Each number is 128 + 32 x the weight over the matrix's rms, rounded and kept within 0 to 255. Layers, rows and columns count from 0.

# layer 6 MLP up, 640x160, rms 0.158, rows 271-290, columns 80-159
[[ 97  83 108 138 154 172 175  96 122 208 122 133 121 153 187 126 149 109 155 116 172 151  85 108 146  95 174 105  94 141 112 110  92  78 131 132  79 155 114 158  56 138 166  93 118 159 134 127 180 117  97 120 176 141 143 140 199 139 126 179 145 108  65 106  26  84 142 150 129 138  81 143 108 112  69 125 146  79 110 149]
 [116 115 123 113 143  96  91 117 159 124 108 149 125  88  87 147 133 125  77  62 173  88 122 150 127 148  54 126 126 134 150 106 106 148 101 115 106  77 168 142 110 105  90 110 164  79 102 100 157 126  79 136 139  97 119 133 126 126 119 103 131  75 140 117 162 149 110  89 133 147 102  67 189 149 155 109 155 147 110 174]
 [153  79 157 178 181 159 151 138 122 106 119  92 122 178 120  67 149 149 150  95  96 134 100 154 131 151 129 135 138 135 138 170 183 138 152 138  50 137  42 122 152 167 118 169 115 120 152 141 163  90 173 145 147 109 123 169 138  79 117 188 104 123  79 153 135  94 146  90 157 132 147 148  75 141 155 102 176 149 125  96]
 [151 110 138 144 138 110  71 177 145 169 182 114 140 124  65  88 185  85 174  88 148  61  81  57 140 135  98 147 108 108  66 136 110 118 148 108 129 151  84 172 158 105 157 125 165 138 122 143  75 133  98 115 124 115 106 137 103 132 134 110 164 138 142 163 111 161  80 114 164 147 137 130 129 130 174 131 114 121 191 118]
 [144 135  98 114 129  64 151  52 202 115  68 146  63 126 162 149 128 100 119  79  81 119 112 113 127  87 142 139 160  95  94 116 119 133 122 119 111  34 120  93 108 171 175 138 123 154  85 132 185 118 104 179 161 167 131 118  92  86 111 145  77 127 134 115 117  94  96 151 156 159 109 132 105 121 114 104 169 102 136 168]
 [126  74 139 166 126 140 193 158 129 124 194 138  98 144 137 110 124 156 163 138 157  67 177 110 101 174 110 104 182 132 116 138 144 151 133 161  38 133  75 106 147  54 111 187  80 142  94 156 115 157 126 173 120 131 149 104 133 125 126  79 114 126 149 173 105 130 180 211  85 149 153 163 143 113 120 115 160 137 185 135]
 [ 88 182 103 176 134  81 114 126 134 146 149 130 126 177 100  80  93 161  97 110 155 157 155 132 198 122 125 100 120 126 124 146 160 114 109 169  99 109 178 135 114  83 183 175 170  67 170 100 150  93 131  59  73 161 137 116 169 115 146 128 144 143 133  83 146 179 114 137 107 113 178  51 198  76  80 106 155 144 104  87]
 [ 87 156 180 128  83 171 140  98 155 107 156  86  79  81 121 174 189 110  93 115 153  88 189 151 109 123 146 113 100 190  92 169 164 174 154 101 151 169 129 166 150  89 121 189 146 174 139  79 122  93 107 162  90 136 106 119 127 137 112 100 181 149 135 181  95 187 145 174 151 151 153 101  99 143  93 149 178 151 124  53]
 [ 90  88 144  74  70 150 128  79 127 124 150 104  91 161  79 121 101 165 134 129 151 151 148  96 159 106 126  60 131  92 171 145 174 148 167  64  91 149  95 129 106 128 132 123  94  53 182 136  95 111 164 157 119 126 142 105 117 135 111 130 158 135 134 136 146 151 130 141 178 134 147 120 143 129 132 164 119 125 106 151]
 [118 157 139 108 185  89 161  98  76 111  90 142 111 134 134 167 110 159 126 193  82 121 127 109  91 136 103 126 144 152  68 107 145 168 162 204 165  95 117 124 156 114  57 133  92 106  83 108 207 120 101  73 113  80 153  57 119 159 117 102 118 120 130 190 116 158 143 145  95 156 150  83  71 174  43 132 144 106 161 134]
 [158 103 152 130 166 135 150  91 148 118 126 117 140  88  82 142 180 137 138 108 102 168 111 129 126 133 126  94 133 236 213 112  70 119 110 147 117 104 135 143 103 131 102 167 123  96 134 105 140 103 150 136 145 157  78 154 128 164 164 150  99 157 202 119 118 155 107 121 134 161 159 107 117 110 167 129 104 127 135  96]
 [135  33 172 156 166  84  87 146 162 135 138 140 125 133 116 109 135 144 109  59 154 118 144 116 156 120 168 125 140 159  90 127  93 130 134 118 115  76  97 166 108 112 106 121 114 197 156 105  97 140 165 116 123 165  62  75  80 167 118 140 176 163 136 172 226  53 172 118 151 101 109 121 133 129 123 138 137 107 169 149]
 [133 135 112 212 137  82 110 148 166  89 124 129 143 149 135 120  94 187  85 201 160 116 146 140 141  71 122 151 137 101 127  77 203 105 153 159 184 167 197 131 137  82 107  70 161 129 105 147 118 192  83 136 178 124 100 127 159 130 169 142 140 116  66 185 122 181 137 187 137 138 173 165 134 110 119 142 140 127  84 123]
 [156 117 115 150 119  77 146 162 155  55 112 151 132 125 102 128 136 131  79  94  97 158 117  97 183 152 167  92  72 150 142 106 152  90 173 112 108 116 107  96 121  70 132 123  94 108 117 133 145 168 176 126  90 117 159 153 145 116 211 117 166 123 125 146 127 172 139 160 101 116 145  99 147 168 139 122 114  94 129  76]
 [ 55 105  85  96  27 143 183 121 106 145 135  89 135 109 111 188 136 167 170 138 163 113  70 118 115 141 147  87 127 142 111  56 144  99 177 119 138  73 106  97 153 145 104  96 112 133 115 121 165 140  96 106 179 148 121 135 106 140  31 143  81 132 183 111 161 155 155 122 110 105 126 141 136 152 164 116 147  97 130 138]
 [113 108 161 115 140 155  85 100  52  75 179 121 114 108  43  64 141  65 120 130 160 153  92 132 120 112  63  93 140 115  87 153  90 133 120 142 167  81 201 173 138  93 140 180 122 112 104 163 150  84  87 110 143  55  48 122 127 128 158 117  73 123  94 170 104  76 154  83 148 108  82 164 113 108 118 153 192 148 116 118]
 [125 115 117 162 101  58  76  86 111 141 181 109 158 124 107 166 180 157  91 148 103 127 100 135 138  95 143 126 178 107 121 128 101 109 134 164  69 143 112  97 208 128 136 141  43  98  91 105  67 146 179  62 117 177 145 127 136  85 102  82  70 163 138 161 155  85 104 136 103 151 141 169 144 184 146  82  96  96 118 136]
 [111  91 137 150  76  81  67 131 147 127  90 149 177 138 108 129  74 140 178 168 111 133 161  71 145 123 136  82 125 136 132  95 143  41 113 108  64 145 165 142  99 167 139 181 101 127  61 134  51 118  92  61 126 116 101 170  53 159 117 130 148 184 145  95  64 106 135  92 192 122 168 132  95 199 157 174 170 125 136 125]
 [157  98  77 128 170 180  81 150 163 104 161  89 160 131  72  73 110 117 134  83 134 110 123  87 184 126 184 101  98 138 121 133 131 183 161 142 120 118  79 193 126 103 130 166 151 128 134 120 162 144 115 124 135 154 101 105 157 107 117 157 123 157 115 103 133 158 138 183 151 126 121 116 121 161 148 139 140 143 123 142]
 [197 121 140 137 120 136 124 166 164 125  56 116 115 186 184 161 145  94 132 131 153  88 122 167 120  51 123 141 123 158 146 138  70 154 148  48 148 125 164 132 117 154 124 126 102 128 115 173 156 117 167 148 107 155 141 111 168  84 105 145 123 142 125 203 144 109 137 118 119 162 123 124  88  82 123 182 128 119 184 147]]
# layer 6 MLP down (transposed), 640x160, rms 0.163, rows 271-290, columns 80-159
[[114 158 179 107 113  94 184  90 102  96 129 140  96 148  92 143  72  93 170 168 114 124 128 152 140 158 123 159 118 159 148 113 147 114  95 183 189 159 153 108 113 159 155  72 125  28 120 138 138 116 184 190 186 184 180 139 146 174  34  99 144 126 174 128 171 146 114 138 143 123 129  92 162 162 111  72 139 152  79 157]
 [144 146 175 104  88 190 127 119 179 148  98 146 105 149  92 127 106 123  95 166 130  98 154 136 119 141 151 140 186 170 157 124  86 111  99 163 178 130 117 154 171 176 135 109 130 149 173 148 125 167 167 172 126 103  90 120 169 138 135  65 164 107  64 130 140 148 157 153  70 152  74 130 158 105 140 160 112  85 114 160]
 [144  79 112 111 132 134 130 129 133 159 150  97 107 157 151 160  88 135  79 132 106 113  96 119 105 164  97 114 118 150 185  92 131 131 151 125 128 155 119 124 173 141 119  69 188 180 190 155 120  17 148  88 181 113 146 114 123 148  84  95  21  93 107 106 116 121  48 142 113 137 184 177 144  89 114 150 135 113 108 125]
 [160 121 117 105 103 168  94 192 122 166 109 172 220 175 127 130 174  97 112  87 128 148 156 125 129 169 105 119 163 131 150 132 123 137 141 142 128 213 113  97 147 101 116 146 162 217 161 138 132  83 131  76 100 159 177 120 129 226 165 112  96 198 159  99 153 154  97 112 129 109 155 114 157  93 169 116 168 123 116 116]
 [153 117 152 108 121 188 130 144  88 117 122 146  98 112  97 119 109 137 130 177 135 150 114 143 134  63  91 159 117 101 122 150 114 174 140 199 140 136  90 110 151 104 158  83 210 131  92 136 137  76 182 169 139 127 105 112 133 215 107 122  97 125 102 116  72  79 149  99 159 102 163 100 160 154 138 125 112 119  65 132]
 [169 110  34 176 123 126 165 156 129  73 110 101 151 124 142 126 213  82 131 133 172 107 112  83 127 145 148 125 119  87 188 123 125 183 215 100 138 114 104  92 152 128 141 122 138 130 164 146  70 132  98  93 117 138 172 126 152  63 115 148 158 123 101 202 129  91 131 133 113 127 122 108 158 124 172 121  78 162 124  98]
 [182 113  84 157 167 141 197  92  95 158 100 128 158 104 161 112 118 133 131 161  44 123  89 102 131 122 103 183 155 120 190 129  99 109 193 161 119 103  90 142 123 139 107 118 185 136 142 104 122 167 202 104 110 149 115 122  75 137 187 104 140 100 138 166 102 130 122 118 157 156 120  99 188 179  86 125 132 109 139 149]
 [169 114  92 157  84 136 136 142 158 104 101 157 123 124 147 120 104 123  78 131 127 189 118 107 109 149 127 127 150 132  82 136 167 176 138 106 156 112  93 138 182 142 144 134  56  73 137 144 121  83 138  93 178 142 124 139  97 143 166 132 142  93 141 117 206  97  98  69 140 148  45 131 160 128 101 108 107  59  76 130]
 [123  86 135 124 100 123  90 116 119 143 161 152 111 159 170 132  98 162 102 186 151 123 131 105 118 146 165 115 130  72 116 134 173  90 174 135 135  70 102  72  59 107 105 133 104 163  96  98  92 113 154 122 108 142 109  88 142 122 123 151 144 114 160 211 141 115 105  68 144  89 114  84 120 116 156  66 128 120 144  96]
 [ 80 103 168  85 190  95 164 150  80 134  94  93 122 129 176 119 175 119 100 174 135 122 132 139 143 148 110  35 163 176 202 143 115 136 168 156 130  91 142  81  62 108 123 136  33  96 164 147 169 142 103  68 114  80 147 124 124 133 125 153 156 107 106 122 105 101 103  77 144 164 150 114 145 104 131  92 127 119  68 164]
 [140 116 134  83 117 164 115 120 140 104 120 150 144  84  80 156 157  95  74 187 126 115 143  94  34 177 109 126 134  97  86 168  99 177 129 115 138 112 148 113 144  82 104 127 152 112 165 117  94 174  99 119 118 129 172 139 136 122  89 182 120 108 125 147 120 141 116 148 130 103  79  96 167  51 185 124 135 141 163 126]
 [ 64 133 122  89 123 126 125 143 106 157 109 204 111  63 117 153 153 145  79 138 100 123  86 159 109 130 153  90 151 165 159 112 166  75 180 145 195  88 135 130 145  82  91 140 190 125 132 133 129 116 191 134 136 107 145 222 154 136 130 103 136 206  90 106 162 127 158 124 168  96 155  65 129 103 130 163 106 114  58 125]
 [141 134 130 115 180 156 121 126 100 147 130 139 129  84 139  96 160 130 110 138 128 123 112 140 166 118 170 175 103  62 103 133 102 160 138  43 132 166 103 122 121 192 145 110 128  80 121  90 138  77 126  87 165 140 118 207 103 178 122 176 186 130 189  99 101 114 102 169  73 109 121  25 108 107 155  73  86 227 132 135]
 [104 118  60 133 115 111 154  99  80 120 151 110  88 119 158 160 113 138 125 155 122  81 139 225 166 122 158 108 140 192 120 143 108 127 115 119  87 134 157 156 154 106 105 145  76  80 128 163 118 134 118 110 115 122 102 123 176 168  62 134 138 109 153 143 117 156 187  93 144 129 114 160 195  76 140  72 119 127 108 178]
 [107 101 126 118 135  73 124 105  17  99 108 165 111 168 140 132 130 163  90 120 109 171  84 168  93 101 167  96 141 160 115 115 107 143 143 157 110 172 123 122  77 150 102 102  43  75 161 140  71 139 129 167 126  90 121 144 158 158 125 112 157 164 119  79 162 192 170  81  81 155 113 110 116 103 173  98 107 172 133 137]
 [114 198 111  81 113 110 127 108 141 176 129 185 122 130 140 138 122 192 101 136 100 112  97 146 133 145 174 170 119  85 147 112 157  98 128 108 147 108  94 130 125 140 110  75 134 169 136 104  47 150  97 176 105 116 139 109 158  67 123 165 173 145 135 149 124 178 121 175 112 153 134 127  96 147 168  70 143 112 149 139]
 [163 135  95 137 143 163 125  96 112 143 154 216 112  68 159 125 126 146  88  82 101 166  90 163 158 134 147  44 185  97  92 125 146 154 120 120 113 102 133 110 144  72 144 163 108 164 140 130 123 132 161 102 137  86 109 160  89 111 142 128 133 115 145 141 111  96 100 165 128 187 172 105 124 180  76  85 101 101 121  85]
 [153 168 177 105 112  86 169 177 183 126 153 136 125 180  77 153 119 173  92 173  95 130 185 132 164 113 134  88  73 167 107 145 154 169 121 152 104 112 133 112 184 131 110 158 145  36 126 135 139 117 148 129  65 124  88 102 186 112 137 173  83 172 153 140  94 118 137 127 148 128 167  74 177 141  96 101 182 156 168 129]
 [148 146 124 129  77  45 144 123 168 132  73 154  95 104 183 174 120 211  99 116 156 124 138 141 134 133  76  91 166 105 117  90 138 126 112 110  99 143 117 101 145 113  82  92 236 167 108 168  64 142 115 150 127 135 103 119 127 135 135 151 126 136 139 158 166 163  47  99 118 128 180 158 149 131 170 108  95  96 152 114]
 [ 93 137 136 179 134 177 151 156 115  79 109 152  58 126  85 149 138 104  79 195 193 113 142 111 127 126 100 112 100  71 110 157 168 147 159  82 175 114 111 106  83 117 183 158 183 121 146 121 172 161  80 129 129  92 158 116 134 101 186 166 162 114 124 150 118 108  79 125 157 122 126 152  67 128 109 211 119 139 107  97]]